Weights of a small transformer language model.
Size: 8 layers, 2 heads of 128, 12.5M parameters.
Each number is 500 + 50 x the weight over its row's rms, rounded and kept within 0 to 999. Layers, rows and columns count from 0. Numbers have three digits each. The size before them is the row's rms in percent of the matrix's.

# layer 2 MLP gate, 1344x256, rms 0.0733, rows 349-367, columns 0-255
107:586529488488556558583537467457459445431465503395492561468413475487530404517523494507479515554459557505583456526493438455487449471553514499577564419462602572583508520462456432535499439459532471531443465501474434347544566574506448559443432550571516453458562524508559302476594467476522508451472498582500588544447487439481518550495433509469474489437474389520554482474520434486572506503496508499460555515452512473440487527478498449506505579514525477487582480422537529515505503534480506498476437507459531524500498526465459574495501548450447488498564439405529499530510508514444465421605503551473439505421464591454413436527438399463574562418637464570492575398477443571516478467514497533512554455509488442494440435494413533440520549406510493483517505503474461471438465534504565
103:484402419497455426432474496443500510560601546457497576445509543445533425504445516554531544537458456506539512466482544507478464523523518535482498556537502514493552423630520492523558542510519519488426478439517541496469455609552500574493515432523412436473522440429398503537455509439510567548542482494461456543509549479519531506639503580404516434551478487517571580454504563428509487554439558381561533530503459495445514545484460564546497483499510510518409539528434455499501522579494426441485631585518436515553575465446516531464409402557487562496606485441515560433484528490431448474455499565550454547535453478464531509543464638492428513525527594468546542419414493575486470557471497549476475537463544534466493408420452454460561463568505554581534467413505396479479546465507490
102:484458582475498585470562534548433589453638477507560488462576552522493405480520551578523491528513419540489456604443483371530532416502488540511459487431526507478466472522558477561525480543516371455526455457500513473455549418475471496485466526519509479533406514421504481557462500517586480553463451589491513548502513401503407409508450540478464513551536412523450471455471438460577478502475501401562481371549507556526505492500469449424469530430501547606548462518519560459489446490462530562526515472413565492469416530447464461477481496487539603441525430382550380467501486466467533514568565497634523519499394593462546563409398467463449577513512517433485427549505418527530506468464499551507492508464473503552422433459491526487478513462522465480500479453485569496533423479484446
092:557505510501633457473549538467455555558509489480577503535488431548510573531528520552471468543481536396527352489553543399548480493388440572485576432516553477503484434474603570507551439474518585553498530475566575488484439481421564494548463461491495506521542489386427545601521521498477461515513560485550504534551532431590461496503461521565511545573535507572488468503530451459536487606409532559383531507522487472472550597503541523591463447502462507496543471471586479377462422497459482604501548525581480515466598531604496504458464575462425445532567531503500560506433558503457505456521522483542462488457452507546558514477469456551532483496505423463583529499452599523454443559449576514550454530502490485512504423489516415450560456572520554451453513587553490387521454524497554
097:536532384497476546471389520480485527547451539544483443482456520461511514561505482544558510457470509576434600459579449580471455500470576448556509484511604493604490488495494492427507464447483478494474490496484541513489473447501418480616477458568503559406437487560486444570476554557514466494428499597544569509456425483536432548536443512440449436390493520481459491505548523498521491495465458508487565547489517484548447542626462494511466524509569492432446555459536547489353505463438433504528477415582574519594459502462453598551464533436485510532474567464364528454491442577449510525548454462509430515433493561495514558486470433491437442384490549585530525512471514495480514539451466466572525479514496501639452443524535536502466506578528456513572577523478524527658560511442594
094:576517437511501453483493447488457566467483452503494508422503563445563552376583486484472599504536498490390475584572470467586523503460532457578522501521511428452514478538570517520535477471464493568473466495532523538497429530474453531499499488520531492608544421479522490441570485500464499474476499582486652529441479430508396480575417534535525502408514504544629544518513532571569506501551504513531437478552533510546508530487451536484515559551445483459412488557513467505477526504529508387587541545507439441418389526486569450390456472474503365529526454428399443445469533504564363447451445469533572480473479445541515555459505441474412515489501447542420488489531492482492417510415488536501546591525488618515460531528560605508525490476546541526419553514519469597428506548473459
095:569483503459497506394464358446438493476443534459574503509517456495507591473448448480481585512559496583513441507513507511450455525582475547466554566472452499470467516565420435537533609538565502525556524514512442471476464551531460422504551521537501558518499494609518517448605534598482563571499441556576504450525482491507429575455506518547540507496602573498408504435447485462502483469536450524507515495493508521530536373535556451378518534498427485504442520461480542437465397560443574485569540537446431509498530480457537448383485507541409418486430416533519526456490471506504513453510387520539467464549466593507412453457440463455452570467605510500500569398530486618504461463505488447553468548519511454501437534398457506499466546414439424589520478460432487503429501556489526
103:566505497552486459427548452439454498458366526500451486556592448428620430418455453455438452494536562559534508374441477531475505497534485499493498559473504507507575507473446556547541450498591495545505497557480584477546528408505483458457529543470466438511517443453567505502497471534523477542489577451521610527484526515519509543422490486528508460433465460428588435510485595411522548463533441539641612526527486491515546536565579581521553472490578587520599517423511525561519490458524473452464503431442508540504510544422508636519476441540485428491406555429506465456545519486535525546621545462519548536531587508501572540484456475482458491499468461480548475440532578559493550572651529422500438423463475614535524501551497440459523527578526515475532557486564488499507438472518496
091:514459479526572500511490483486542415514486510535492565526470507507479413380566446428483513464520664488503468570530416522374486460568546544517472508468469507557463533550532557497473461600645585615500565535449585542471451479450473468561486549476517464481455514485484525480597518506366487516482496451501379514431515544480485439502513584518464484494450528373556467570532500550490521529509441493512542471506469453527539484435440525572507472501505535618434396521491534572543499505567522402521454507518481485444509530537401506353458556532505370492513560521464557536580536567600403524549406571500484538452500432503530486568458505556494472466419499575546616579468483458513528568561513432416536518505515526510511447514515524538500466495519537515474451467520492523492554525521470
103:517427638542470534528455377531556448519464502535503539405492503518609437462485521495416585556442543608551450552475518457498524543479528475576515450474536490500456471512584562539493475486497569462564512384523489443472414508452538489458464463483518573485464393531570497557522583479522431434419600463448556556455587490490578385437420506552499500478524535476537542506513624566470457574499448553470562537498547527471550495529420454468592532469518612583497499525574545519517487519560489444501504487508465590559542446530600459529495555503447467480577540422485558499410497502534459598489521498513523572442510566551465446512470478472462411479537456513565447542556460440425439475439479550454550508506576612432530534545457529437462453488478521519503474511599471493497447450557467
097:491499480541503492548561550532503432384543474483506503545554517494486526576482523432577466556536365474482544597450543557482557504529588557510529519523499537448423434478536441468521505520476512508438504555544506513476544603575555429522477401480449451544512441486404441433465570462520586517475389502452482501513574487445558399494535422440507466467503573659537531440428479537598462448543478497443476525541487471551451535502417509437469573409596630442472520456506491498464488498478477512442565571484502410472489532454487487444408500528474601509477433525510398468507485482477500527514459485554532539492526538448401468446551547519409539463565528534420492499628502443484462517602424500446487583486466430512534495428605563492485491450392488481526548507527525481455558502482479
094:442419487454580558508442486424517474471512534541417521445513546486498547517480546546514515455496491508612447539535462620544531527569536496498552479423484546588421436401505538458498557511449500473498531407488509497485512557550469450437504521546488371550511514536460457447493418544615535616433467467482523493451452530518439553552531453530527469565446459488551347508525492401455482499471548474440489566529475534394496446476479589535555508475512574472485532447467561491514574542527462490425513491486524477543418434479534514461618553495523493520482500545557576495579565499395460526422488570425470420520469488383501412498501543527512599548392519552485537602522595553480458469601523434409443469475487464484569451477456468463496503564497462547528550501572487484494508430412555
106:479520533529582502432592515463580417538451469496479471442458448437598430423488445535476465502397545466521461449501474515407594519545530475567595508487550541529533425567550482509509542474587495561516481479494485525598572508528552551497497451504477488470525630464465518516527497602473557551492458426456512475566539554576492582583475531513516456492520508469423474560451431434468472419439467486543489575488418378542416559548589405440491547509470420512438501544567464458551545522489517487523558396469458456491486431406460500429526518565512479489551510535512498506505488579453389512519369569463382508525483505512470473496584415465483501465511505584406431453428432495447461520456422456444558579478488466489550541430500522525506504495467453445486600461490440501518481448578530
097:550482510340574472531454543506530514448527512517556550532557507498500480507425504514501448507509454567571526537523564585442495522433484390478412451539534543577451449529479538427464385527577544468545534537414463508478431592471520518501493556582575499528430553506439434430526542462469523481419448533471486578497592506561530543511586534572484474450457470472488532559496387476466507488519539534521528596441536492540526566569387472524513528542569517463461567489534509538472569486381530488537528473591606540432546512534526512540419439549455562571546561406508513474581408514486450527527506482451551526524558511575672485521541487583436482424390433560483493482464517537499465443527505524519560525483531554510547445519558517451568519609516535416540535526511477472484572503457503
099:615462534658435538506493447550478549439538567536572530602512620456586549429453590497464541474472498594495422596519405542462466522526529502450488421560563583490540496470514509479468486452559545500478475452539514488488551507491566486515459460487468506500564470359543486421454531458455493515391521524510464495524534531522551504563392532506580497443541495434512444548517472523524495433446443459551503515536475431512539463484490436579532475501484567519400448547542386521468474543558535493511454498445445557478446565480447504528438435544441497523423454603473494501505539512568499492502579470543504367521384489530471522495491535472506494437608557569452495513424518608549599542499503483560560526487445476566469412532596568458540505401493526485513517418498442524570513478513479
098:422474454487488512552509507566610464487618514535419646420429502530542546552451485541518455468585465573541398501555551495503581585398554474477489563545539641463497511512510495512468563494489496564552515523535475504554560487489566431538451458517493499416474479465425503510478542477530502423501471543430488450600577525591417502498489449515453482447507498469480449512563471464520437493439462534530444478539577537464467380495518504492429468445437473514471550484548584532532491487576451527474434533494563431588548511514437429548481536480530547478481498595486527497480493567455449631526537533484540462557542560473498496513492441525439403521509553489481458560546487398514484516526539535499514476514543431436535388547524523504491651411592453391459461462614497436534548452524527
108:544427431458483482538531484622491452424504530529515497420582473517531550454591479549414559544421461533488499543454489584465562498480510505477540495568450516559502491519447431490495425554522616499470507521526512489493474436405443462514512569520460545542529492576485479541537496406418471525513583419520406455447520552584498602464396440513485451548489426570516509458599432475439507556564499477476564428511549533505465507581539526459530462529467505440507553461613522421507510490488564426520563518546469376467611520512581493408547481465554472517478428463564494442454566593460507543576540494517520467452408515510560486523560482448460444543411530495587457556521509504491539450454431513486541441463476618461531453477458514442529555573443463486527464417534491600584529475582577
099:383580553606464404473491477507475473532429387564489501509591461518506496541445503464589543536571479577488575554527552408570525473405507523494442601471441533434480526470479530408531472565499493409431484601495524467517483522551473491508477549483502510486519488563505495492571502444474523560501424488483526519478460449470476430493418449551432502554570522477507484458485566418423456471429570578497522491518516525547465542505519489489497443582444537551456465478460421578540480507548552409568645505551494464512404493482499475405559439455491477467469522603503544495551479501489512452499386540416534494583432560596525452479533458505437524560484493474378522665508538495491552493466523457470455516395479528523462529471458574524566468572484510470610423500496462478544451562455548
100:543542626536466423537545518531468539450433472501463490406484490402523543471492543524515400470519535470471505524500515409435507446538462455570509520530465486453449487551507532541440495493434456439557473479522472448481482622513472478463581534538574504538449483494478587469444563502553633475479505546537574607501491507400512530430513525487510474446541574484485491580486469500513484558465542500469497573464469472480499545545617508488497530564506334560439482532574490493485445529503510437491356482484529611525525454527530461496423516459429395509567546497458614569510515480482574442474585403448453540516513488602453462429486431485563475448429547453522475484514462398548515451497499550475426410415503417497580549513461408473492432551534582451556535420493514474503494559510575
# layer 2 MLP up, 1344x256, rms 0.0733, rows 349-366, columns 0-255
109:516510433447551391485527511572491550442506514431550487464505563423585519499519441478501484421443425505495503439400546507559492563514598459569547521453542506563489515453539472583479507550508441518530543452532515444524472534509476536452479556511533526522579558469437410430568478487496549475419456573498571546524509526550566356497551500587530512529455473501527604456475393475449518441528564435496463484550453541402491528483498451421449596425495559493551490473525547469446561484494611390557476521539499406571535432494495506536526515589570440536537518532515452327576503524533466502512517547526508436537396548525417494499522491568533456458493524513509555385461507410473544457524484531479496590540492547509464506467538543461419540521526500544436511475462423550580451504512649
109:499515570490520537579518461570500557470582460506510513535419493498492517489501571327532437522508486545626414569543542451464595524371454470421503460517434377540468504431547519498484486541563465530542429474390545491496531510446544524527485471444407456519504590408495504431616453450532554454502563507500558512491503425513437488529483460466504496513460498531516490551539495565433451521525486478473552471487446466465539594462467488505580531576533594459446468559487556418358523528470455499509585548434516513425588475501565482510552552514494516577500545527442403520508567469593521550527587487507532477422517483475530530554427446481556517461586499490494390449467439532447465510534416534493510490575536510447477381498466455465529504485561372442450479520519557457482579490534493
099:489471520492495513475548523541450527572550510631528575409493516539458561452544465486483467476527532481515398542483422503440568501484466548450457492520556522525398576582574522565464511541494457492553413424531467498554533442491537516582486519491461520449468497488452503492457499430532535512506524563444451518535457404499385372526471534430486572522528515492446488460502499502496437421505372450596509389529463509476510506486533412440452432408480441627509372436490570444456515519469478522503446517502574573378452495516464480540460581511422514531483455457580474452629441497504542453486530464519535491511535505458477512464408438448476566410472621500472496477483470510468541498561503496521540554381448465566469461492525575535556572471424442504546539488429561572511414478425465
088:519492545510535607461519431488433504482556530580456564559472575491503508505485422534400384484497568570510517537468513472573525460452486525482474514412521472552440553540453468494415480509451441570547398555581406491538513415452625549515524532471420528426587551461530450447513487473550496496442514452524567485546541494456478551464486536559460460424372485531526557439492464456517428476555474519516428562479533506394478565420434478518499538395453546485476486550594544555490528486393626494431484509575463486500538511542510531568552509440414438538451454478564520441429452527523526512461428413487495499428465550483509531505490475501505559472530472441427554468496562529542421457551480467480615437564535546466557522577514414570528540496561469465443518601445500424423427491497535
100:533534579533451464581472516443452496435507461460511480459466560512496581495547497497515496483489480521608454474454445507439595516590537441514513437416391503530507518505533427415473631434437434474506494518483578519551531504578582475559599467522510456496503517448402565398517418451518432567539484552454538473425465499434504462467500464438520618508427547459432492471583463478505501624490526522567542471493492562485437523485470572560487526453498613485582550429602488485444428498504478480474509455376527497581464456553469521478537439539460541440420604498581552586500493448498477463532482499394542562473521488498434544561383512503498542507548517477486467507494431440379506507542531532446434496397538533445542466535584560530472558474509537509523553430549471506436452510482548
097:423527611470518463472486545467510579478468575577507475514495472543499462590449471522587525509520504593577456474479516463465458447506498518426472512485466429504485523447514431533557535490638527528589556486511603486488527482493563484468463534506466539512504510426410514492501524461543508502506535440515374500556521531503519484462467494417413495483499436445503491498569509420488536551423462571479470511455588491487540464463470445544510576438407481516500586499508559446522374499489392562420504530551490479488554433460358557506452557585632489503460510450507624528543462516548499461621516474521472411546523489510446486471520508476478500491468488581586448412536395466530501504612520430402547553444439458439440496484439456473512455510452511515551452366566569494501460477426576
098:495558529361552445524480527486550494555578515554553574537493470455466520482430590497500468459446475458507492625556576462483553476462420537441538546467525431517468583413496513494460469473541448362439457393372444498535466517502468489526493515544441542492551492465455559442470525535467574541442544446481483536533449440539513468417509555492508552427456555505549567513521528486469537504499604525535381619544413463537484586440448494529554484489559540597484498450482534471551444479588515518576550484439495567502465500493554540515492515413548443497552478485568474472516502597416422498429472410544471404482512505453474519507544415445478490443435490487568527551463545539475427477442518563500492463521516491477601539532523489513612591504506660537551433463468558445455540533492475
097:445449507448475502525451502550547512524502403546550487489451561559487475487543511518525424538523498503448451552494563518449510482605480503441538407601542375537517480545553475423532610469519528539573479427477523471408449532604419513526547440468547498458501537531458528544509564484516451566533370491472439400441539483506535465532474457474532539534393457560455435556538493551414442505478502411465436505520462484563433564515420495535441494474523447522515453541459426461504533517436565511506503511515497574487482484465554501525518495624469581455507627505451474425378409490506441344482502485545523459553516493423463513536513452508468509555531544513405451505499445405544472411339550518489506639469524488491505527492503527514478477443438526466456433492505421467533507401499510
092:577549420545448487627602485475460574442577553534561450476540534441509529502457531542595431488424504630433484435363526387527534508494501470587515466572500505470482405559511549438493558477543573491420529440536485485455458477534558501557534411417498550406492483592590514450531620577545544621636542616583456525507422536486552498523527499506540502481540524504484570580477486514490511497472512600501402543537474502471525594469513434506529456477530536395552443507502475508491574408513529567409463463449480544512514463550554523568465523565557530567501490513526479586425518479464483489424482449490545510511472489435489478551478491417501554536548529442427460535433493473463571467451494534532410451450531481495456500509503492445566510458497508444478515508539506524540492486459560
106:565494505495444517553549487517454483513499627516574456504511461508461528547441502472429550494478523495432403593487485499471611431584467553489523489521454505477493513403487545658529523513506457452512400581520455608529534529446464486560478633473462544544483513561516508569471529512534538517429484551586487556523544479471487549531445500474516457594515471484442471550510485494499397406598572559505363526579539559563553548443524484479477469561458530574450513429559509537542504491504480471447509494471537450490376426456535422429448469483497503469523466455460452442630459581491519542490512457526489518540492464581556545405588491458483492613508461517517418547551603492593555587482427528579470497562400502506463535473501509442472447466454417532475539524467422500535537514482544
098:559476445507546411525519473576472434456445496389540435484508506386420518526464570432554440525476564483528535469496459552439468566507439535432539511559526548508518463530534396543447496476463534527471472551440565494445446578511405504558531494501489581563461483538456467432428572493488485604551574583538483430495548516482514488454455445441566474445494482478484543541549443509633524549570447505467516515607461472450470521491511434484524553434621492461483548450481479590515564491387402498528501453491632523455488487530505532478501517561439524455458600489529582531564544473577509559485544455523619474619493522435457550444530592484391524462520474558407505504454410526495533499457467501519549533467534490485522429406523488503476589544492543553519536468457469406521460546503409
107:488430442509454481439506520489539601468530533465597480582504510437509512547385553465526545480498569482529477514495461560583486463541461516431554528539538543490543422456519509542552461558482429368505467534543536565513563395613545445573528524450480511639435559551440449538453419520497552492491471509544420489511507482477468491538531572425493459585466535566480555437491504603488499587540546502465483507495542490502497490462374565471451488467612451464478556434535555497486630464495419512410414442513507483543458541500602478349570524447488511462495451496405480511569522556469544467533453616486489467447455535514566459492535553529453476479411504523450465511543486569487527590504425475524512515471456420534508564476532513431535521563471447476491507457586556453544481392437476
110:408549451508458500539511427472472541502504522516402459426515496602491436471505456637401486474537585542526515413451538496491549462469427469527526534455463473443528446537539477499499460522432524470484514528507545464599432485494424492548547513523499492500444477517429499463415628593442391501598473517481472410487569498455491573509483519494370486407506541480618544504444533529549438544431522483521584476481450515593467522537579456428521510557556479464490472474498563558547575517489558466523458483531477573448585522509489477451505520554555415469434598386492435481600491522414520572494452378520427450538479557399469520521478478432434448472476531558493510446437466509445572447505535526570563532502450467524446564438493446501543467513509539530522553521536363495472438470501441
096:505481505548416429436527478493534524578528518498569560485549414570574500446550449516439488493511537514444494509521555477444527532489505439511423530476417585419517551496448542437504499600408434555649492526441533460481511556526438485583503447620448509460541475496436462532393543560447493449574547452449529420461571519452599474511472508502493556482524532547515549425532516563421472485546485470559537469480440586539468549471522449393613467474497480571510485470476526476506487358463558465513579503607485461547475460507421540527465500525563489511477521428551436465439557456527483427488420376581429387571520537452487572449500548459455477542576429583415545474522524491495542459563513534476552530568482519592527464461571514482518438553560453515533499540472444514489578520477489
100:436491459478530473542488454553563562584506525517528492514549443508445506552515498529482538478380436444566518484499427531478554442543448582505453601454431413513367636514536510423578433547445504576579385432533579555530363541486565471522571587417610524469496513476462527604513478478457498501494528519522457539476493506569511470415555464526422540441527598512456493461471612519493564537594475575485486485419479539449536569455558544415475521478540455410499628509497495529511546535513485417418517514500441529404528482465508532540523517495542468484448465470454564593464513514438514530466443469460534508521546440481559496496478512570521488589474485418510498491550542453502535541479486477425530470512547533440475492541389582550427540529387428556485476521520541444508513470527508
094:515482573396451465481437433422485488483440496494561530524561457465397514484552492484539596410504493476483480539434482546557551431488511551509425494588480495439505564492447505463461561520468506511429500579484528527539507510546446554409483443551497446433521474604474491517403475520474489557490398515593466527466462456569507510445511491461512548450474558486518573581493632457608540572536519472461548490478493427462516552460498511444544518603506551419590430449380555556534544480516493384484560538541460578564465498526631463434500518466497435466515565453460498575473543549501530481546528470458494414506525485488434533526585530510499554502471467505572577431481518475545550482516575432505521534559460562509463474499516486474573345523404487451656477574481550566468515512438481
111:536534531504490465559556492579508438427477537451458390519457501428560511396537387455474564508555449554527538491407503439469587529486361448518494482490521534521475515579504483500464505478451578525486603582501481580448470506408551550484430518535499641555533472557549526539610455484471505525538498453442456434531641537516552510501523551520508529463520500527543458427495344515508508491588443490497562485528507477545533479573494501533468535514428489507461555539479599446468538524540544497530471533525582554364527538463511451486432452476496417462547493536562535539475531482478540551446457489495458486532493517552504493514516543411520451499498448534577568546507433468505601548422638419473467552546556522465512460491483625500542592464446572476421511468440569593521544510520544
104:453506494436577504464478552456493504489462532511487525650534476421502460497565501512434457510507526469538475452544503550511546502494558505453492493550462430479522557519460456506421539494595471491431475521593458537577368527500533482591469495576555370482603631571541470461521473487505553475496521460555504506459530475553569555550557563461497503465446504439440495486455492527523476507509502467475604498474520515612423536488579478527536596604439519544466570483465543436485441501589600456495478607515475481422596477423452454534527487494490541551405597400518490495563458537419534405443505513514486564508520414519536470455416431505531463556512482531514518413466450567446452528484497541464543423559487505558547569499521559471451420534655490540436564462468490543452581462537494
# layer 2 MLP down (transposed), 1344x256, rms 0.0632, rows 349-366, columns 0-255
104:553545441497465515517539447511582534482446563440511470557431519515481388618473479526450426464537551503575489509579494570463460539430482496483437581521461523488385460557437492395492438483598599486498557449552477547522429514527509575488495527445468467521449580537593569469500594451459508500440450518516525510488566416511483553565444456500468561521512543477494430485394523472548400560408495535484550466509516457428529528540543513456546487595501421478409544464418544431405500442516551561575549566563452448427474378543471483440500491385512524398474557445476614558504598448508543573492542491406475470515543471541429543441476502527517505551558533487516555525493553477494478551491562476470524555486527470532584539577451599505540492455486443507573528578466524462505546501459494
108:594556490522586433459507531511406498492557503442488486491538558538599410538490572542515451529526472480479504504527523518520405484558469458553462586538481511560501450523545510486501479461514484595540626562546432513558609562402532559389535423472479549539440388516477543485452298535499522492524590487392450540433517454509384501551502456477497590511454602510573482501525432502566518471480482550460486551507399498427497545468530541520493452487461509504431452563447555487481542547502532506462522580505484543436489415518511504571533490415550514550484596517451578459432492421474532571533489501499518471550542410538427485482508501493446545361416492495481512491493582491540558539559513501487513492515494483575560411388488467527443443578560517484561474509501509479487466530581529
087:494636425593561413469510500565560400463447532468502510528478505535484639508486405540468460580438591524520575394478438613481501503471507423415444438532510472431562511518457605425409492495565598536450498482463473515560462553460482509520547493509549536529567499564482480424476487552403481546548552488487452476492525488479486564454524456556453474447520498506617480476554567555482476525535556517489511596448547498465497510464612604539516414541495455409517574522448448571423543523558416438479491507530462399545576499520537460526465529479509509556534531485499556480534510542552481434533506558454443555484524477563488463591586490539447438484490447527444477529486573466540536555512386504426416524537475523418519507557440389471520509550445569477469463513570510486432523471495542
094:531520446519497404496496490452450442537479443439477444481553377494507475460450526522546554493492423406465443543598588478467537558500453491486488473532527532451541429424507526492524507482584572478530524428527605500451476521506445538534484516564559501583478449486419578582525480585477458523604555488473447481519543435556400327542520485548514484606618558463479433545493590537465564626439537530430531478539512594548524486536586572535484469518608453556516517423479514450493472506539371572542468489483518458493478565496520551450414492487566500474529567540464480552482581510479521485437550617500456522539431494534516477527551475537500473506504483457571475454491434446468549547428583507566522555460458483511497430503471390471556448514468520449506490427578456423514527565493465
109:502473410467500485501478549534568541457470491425397484535505468546577429473531449453520426543547533386537483536483478419528492553517530486435519556453519544391548449548416494484567586398450535447484571484555537471526419441495471466430452560542502455509555484441500547529460540479451493386497485487420473466508547518581584528471472527548588474447448571496491410455516442499594540513472518499582429456552450539526535548528472430496500387487508520554507581511458508536516489544487579526468475587487539518402536508481478548535500430473551478439485451500543427449464501551405530461594506471518565431521557605556510522503446506446448453567482513496455484478568458521557442390505503438512514438566426512508538424433518579591451373616437466536471583462493560520462396498453444
096:398487453557457445495439448479504562516508423553504564479539516466565485453480454535445540448534516452499542501511481499477482512476563520515498500536497468512425460570436395541481465538558501546450431524547506437540515442586498487577478585486553544538552571543527463586570475469512500524497576485585534413548563468498483509555429516541572455427569444591623576536555543593446513377467461534486534554522457540490541574463490402516475557384485502517575508533461536523438500442512481461510470473489433504487422512541470488467518533489555488485455610568523431436367423438480492447494419436511470480455446566601503611476444521462541448497452482447532532489456421583523487503467556445544505528540461497542485456515414582586501497552570506502495518475463428611441454546389378
094:500478487598490509538513485480545477461432475459510473485508469526514457477522395537436507512576518473520522479511521506539507539509506508552478496510535563514515366450481440467569595498563583579490544586530519488423493447407560534501539518443536468522463449510534488502513470398511491404640476575515511556449546559536431588580494500530464493518522540533417483530411516505445511482488440488410541413489514497576539426548439582406444498439446512474467516504566514422528503542475479550455498530595407374497514511460462487420544431548480507527438458489483503588451467468556536459556433540451509592501507556528568505462494554530500595580574485533465498460505379534538622550588435422534586548441486516555465440460441465524485423511546360520460516508483467589468409476434568
085:475427455517510485463515537484533442448398532469433512560563469491539504568516501547399451468493436479456495408401464488365482542523486447499476497501514466552510500458434512543542430498513519515549482582518496518572454500427609474573475561434464468517544515492555455478543417408468503495641530468465569478579520533438456529518554565508503461392446399499588513534499511478524560413565485496527595431525459538467476474521589561520476487509501564479586436405425488502526529465474554513546582460553473507509483455490464574520467582449456465513394553462486541512521586488463430563540472462499539505523587552493542579590439454498415438501429391447477404486470434524518489582557499423464436437469518560496500513500497545475524440597550608463566521480549504492404435498596519
084:450434588436514458404480455528558464526502474451451547558502430533461411453606473468401525489525575425501439597551467540511446469529500490491528537400517549519478568467538541579524481577600451464450551546478547551434498500431444455417463582589499487571480536469487535509472404485423510437369469377482457508458544504469468503442541532512471488572539471494459424509498529533425496517467423425553593479508501471537456415460436531495512489571539514636425525491499573527588470551470451465583509529566486493437456444496460457405524484485526452486576522533466558528506501482527415532555457590469523505400520532547536501471544522486555554446471439505584466478491412468569497599622498474418470533537537437480514451522577602530450484525530561535535506501494399497498509487479434
109:535475525485576397547500485337431475517430430482405462508458459525454456496561474419548495483482541536557501497504575438462433489526561492547499503563496474496507521460526485541444484523460509510566578476455522470501537537551502507549543467534523572594540476534384387511507465560509461460553513529582602467552491518454456463528548479401418482411493500529550492482525556534514482534506435426539480460445437531647541550551471428407530482483473490454487378583415494458556566560484482517530494522565495431553568446523504490511417512455477452584447508506438560451565493518512438535452507446504495486466471525486460452573389521503399439508480518524452543477518556555524495523458400464503431478468537448446422504553540392375531553519505486545427480534506537369534516612600508
094:509516515481503502536518495435516475539494602453481528536459404578612491542443407547567537491509566473471428514421467558526488397484521457569419468441500464457541591450458564421510495558500513513489502423530501466594509466501608458442467545455597532484563486473511523433584548476452435491493491377402488482511540492482447459538521589433468522553480463456477453453447546471471423449488471469616484489378440509442516495556434552521549435561501457510438418474508470385572483385572497462479452534580418518564482523556501375610451454454520502527503359470561525532496537519460449505558536516427544503450411494547518401536498423515587514544535546452549395500507514486491426529478501492551542491461470472521483529605481523536539474418446497550524476529493480551528507457529481
108:486502433468445430497470555596499554547537526397577468534550413450441471574560483369412442544508543518412489462394536501502528533501454540476530549563543472487584490562439523596444478525526486440470437596516516570583494469451519510516468569460399441507542505424470436558474496598445541415492507489586476499583489419500516386520620500499515567506539523484395610508517498541493528502504493545587503522526515497591496517536509468397428485493482473530428521550505437512545458434519491493504518410537505492464512559551464537454488521521459523513484364493418458466516480557506559441579439464590511527488471483494515511502465442489499487441567555432554430395508452481524543511410514577599579594460424465463458450567492560482484493519456493505502536442444519440541503405458433
112:555423552519504548496530562481545468521529513374420457465428516501453493356529447466515468514409482416558568479566492487523481513539412558481557547419588447497482529503567420539515603513536546525426564498544574547521480512482579523575425457543385441430585583437506572467492457535428472617539540500558466426552552559526473544594462485464475442535549501437450474516497515465432516472504480440580451571500472479514462550498494487440491526527522494501540512470545530433539520456526544509568553489520477460536488533480489484447458530550485484465452483482555427546400505604489470543514508564564483439443482522618593453527504426497408497566479469452465450550469510534409506504523369559507529512510536431478347545496440584439451520471525476439523492455511385520479481446587472
102:502483438457595516562482549574523453419496564545424493555499491502462410566581484474519511477480492491576480451431432491453517579473570593520511512516524502561509483501583478491525534469580528506526551571429431471484556539514505526540616495447545529489397531533505511504563515484581427524466392543500485448566409446522452398475494518555469471575457519444427453619438430479460524562492528622456512490492570371497487479550530485485445567472458507560574558527613497474496426508508541494602503578477495492477551495470384561439461578537477523509517439531502528580434512556444519526500557459388548573520566606437587473529464453528493498580561547504524443480607507527453392553520542407504462488496559486451545583488510504432469499482491538449458453549444529512451532489546438
097:594480491554418539508498499599480490515519570478514499594506577522591535556495506458452544471455544525559502522521481529474557431514512493504445436563408597601513502473459511503440515442497587506513543447450507517533467520493521485540473536518507589523543564452520438470501537351482479531404570507493505506500594502505572510507417560545555533480503486482490531513504400500523478517462398475430474592466589516481501485491521396583531386404526522527502433587469532568482511487536561576501433428545388576598430513589453491516403491425502555517540451582529442481435512548526471506510556540553462475471452480484569533544523544515438457426632578563479453549568445593569517509548409515552541493511525466564439533467640504483509463427455516459540508485566458544573483483481538
086:534501419565607466487595562538500500515518520556451554471463539485574513556517475488542408475452450513476483485494448393513489595576517492469493464437501487608445560482527458460499405510575455478574465507428442493500452519485468496537533497523561484500481470503572472475550464408529466420441584498493580420517576609454526554502502542503484530476533496503418457420552385520449474495420422408551425596547542571507470453512499580459465480481626533579495500547559561470469427463549592575486538551470516477502557538447480536469422497501515585516519462514523439386450487486465528489525498417506530552513501499493549540508482510508471456533518632485524409538483496480533555460420432553399526448438543574442619480472490518476530591540470469536428439499501436420587434538586570
110:546552589432489542524552445442537581427585478496462412491516486449404544515411515558584499533550508472524501403466487536481398391380527517505480458466568458486431386487587543591498491515579490485563502501530493499502552464597581626513440487528502489434430473467504494495534550460520569508514454475547519500563518507484540519484489416536445528470496520423560515510437507444540543468472385518612533492534556463489496446470505447474560539508480525484480539527485561428528556511483483495478388495550515527542486480532440533563396615567480522422485545389501518612518506507523473483501394555431597471587424547527522513432437494487495591429573491563431521445484459487479454519505502604454457540489481480535545541435527468562478549582604474488460508505442531479411488431481434
097:383533484607436458523521385417540501440518439441507552595438468401489616480496538508427620571520487580519598409520536503478539413472529423482487484441521492453517446524477499544531568471522498514482491502534539487596536493498553451524450534605521497577485559503574473492553486520622459499497513561437451544531564583469470501465438453479467527546539485549458464536564557493539456491433483455482481592542452418542518506433501549559573435520474598447440591521530530492484406459394500498508492564476557509537451535512417439521442448417618517476558432538475511568473477479480424559534440535546523496537486449451507455542455587424468522575573524441497581432518439471460563408555451488503478477472530553531447456489422554502475518585550504416479520489473429490473443527486455